{
  "n_layer": 8,
  "activation": "gelu",
  "qk_norm": false,
  "parallel_block": false,
  "init_std_qkv": 0.0799,
  "lr_head": 0.00863,
  "decay_shape": "square",
  "train_tokens": 152100000
}
Each number is 128 + 24 x the weight over its row's rms, rounded and kept within 0 to 255. Layers, rows and columns count from 0. The size above them is the row's rms in percent of the matrix's.

# layer 3 attention output, 64x64, rms 0.0998, rows 51-63, columns 0-63
size [115  97 100 105 112  99  96  91  76 101 130  92  78]
[[ 99 104 123 126 104 119 158  70  97 139 117 102 112 143 176 100  80 138 157 118 121 133 146  94 129 145 109 176 112 127 103 122  97 126 121 136 126 125 147 135 134 124 142 105 124  99 116 120 147 188 152 127 152  87 173 107 137 108 119 109 127 131 123 181]
 [102 135 138 108 165 170 127 147 156  82 134 172 105 137 138 109 110 149 121  98 146 104 125 142 141 129 148 136 126 141 126 136 182 106 147 114 129 140 106 106 139 126 108 169 103 130 138 109  64 155 163 123 163 161 127  98  97 125 128 139  86 159 110  98]
 [133 138 123 110 186 159 100 156 166 168 127 107 106 114 121 129 119 157 145 150 139 117 116 160  74 135 132 112 136 111 124 136 136 116 103 154 108 126 122 115  73 147  90 146 127 166 135 133 137  95 151 150 107 142 114 107  66  99 136 141 133 174 127 119]
 [115 175 107 154 107 139 113 118 157 147 113 149  80 116 165 154 103 123 158 134 139 118 155 108  96 159 149 129  89 141 146  98 128 109 100 162 142 155 127 118 101 125 101  98 105 100 114 107 112 162 130 156 147 139 160 114 100 159 153 169 117  97 158 149]
 [141 100 140 140 110 107 125 161 141 116 138 129 136 122 135 153 109 137 152  69  55 127  96 128  87 138 126 107  94 104  95 144 121 113 102 115 123 157 134 155 119 169 130 100 130  89 127 106 105 132 100 128  91 100 148 161 106 122 112 162 134 148  85 138]
 [143 102 111  67 140 105  99 153 115 103 121 114 104 102 124 172 132 117 116 104 107 149 162 109 147 134 138 161 116 135 104 149  98 109 110 115 179 149 174 139 133 120 160 131 129 155  87 138  99 103 144  96 115 134 141  98 150 119 101 102  83 153 133 113]
 [134 105 134 127 147 136 129 131 118 160 121 149 120 131 111  77 129 131 174 140 105 104 141 143 169 149  90 138  59 146  91 115 140 119  98 112 114 108 101 148  74 131 104 120 109 135  94 114 108 132 160 131 159 145  99 126 142 125 110 108 102  83 148 163]
 [117 124 107  96  87 123 137 189 124  87 113 142 136 136 154 184 169 130 104 123 117 148 127 113 110 124 101 116  91 130 105 122 160 119 137 145 181 155 125  96 127 121 137 159 182 141 137 112 114  97  96 103 109 138 152 134 102 146 100 144 119 141 104 133]
 [ 70 115 154 150 107 120 137 143 140 109 150 170 112 149 170 155 145 128 139 113 104 147 132 170 116 146 117  93 118 152 101 125 157  99 146 136 154 150 102 108 106 170  81  97 185 108 133 148 123 153 116 134 139 127 172 111 115 140 143 152 120 138 118 151]
 [143 149 128 116 142 128 168 116 130 146 158  84 105 101 128 137 119 132 141 170 129 190 180  97 115 138  88  99 137 139 113 124 154 138 121 138 134 139 165 154 108  96 133 142 116 156  99 137 142 135 134 191  86  96 116 133 120 123  98  91 144 109 127 136]
 [ 89 126 129 130 182 158  97 169 106 137 129  87 114 135 150 152 147 135 166  85 126 114 148 132 129 109 115 122 109 110 144 141 161 109  87 132 108 115 157 150 103 119  92 106 134 170 102 153  83 140 168 131 111 125 153 148 111 164 128 132 109 143  91 132]
 [154 148 149 134 155 103 143 120 135 114  97 115 162 162 150  96 110 125 148 163 143 110 140 136 141  97 139 101 131 151  94 165 106 103 113 122  73 147 123 159  96 109 118 133 161 162 130  74 116 124  94 120 128 122  98 103  99 109 131  99 152 163 126  90]
 [124 128 175 161 136 100 139 120 122  99  93 121 145 116 127 113 122 145 161 154 122 108 107 140 135  93 145 148 120  95 129 102 105 180 166 163 153 130 141 151 122 132 116 131 136 105 175 104 123 121 143  87 116  78 114 135 136 113 154 125 147 155  91  68]]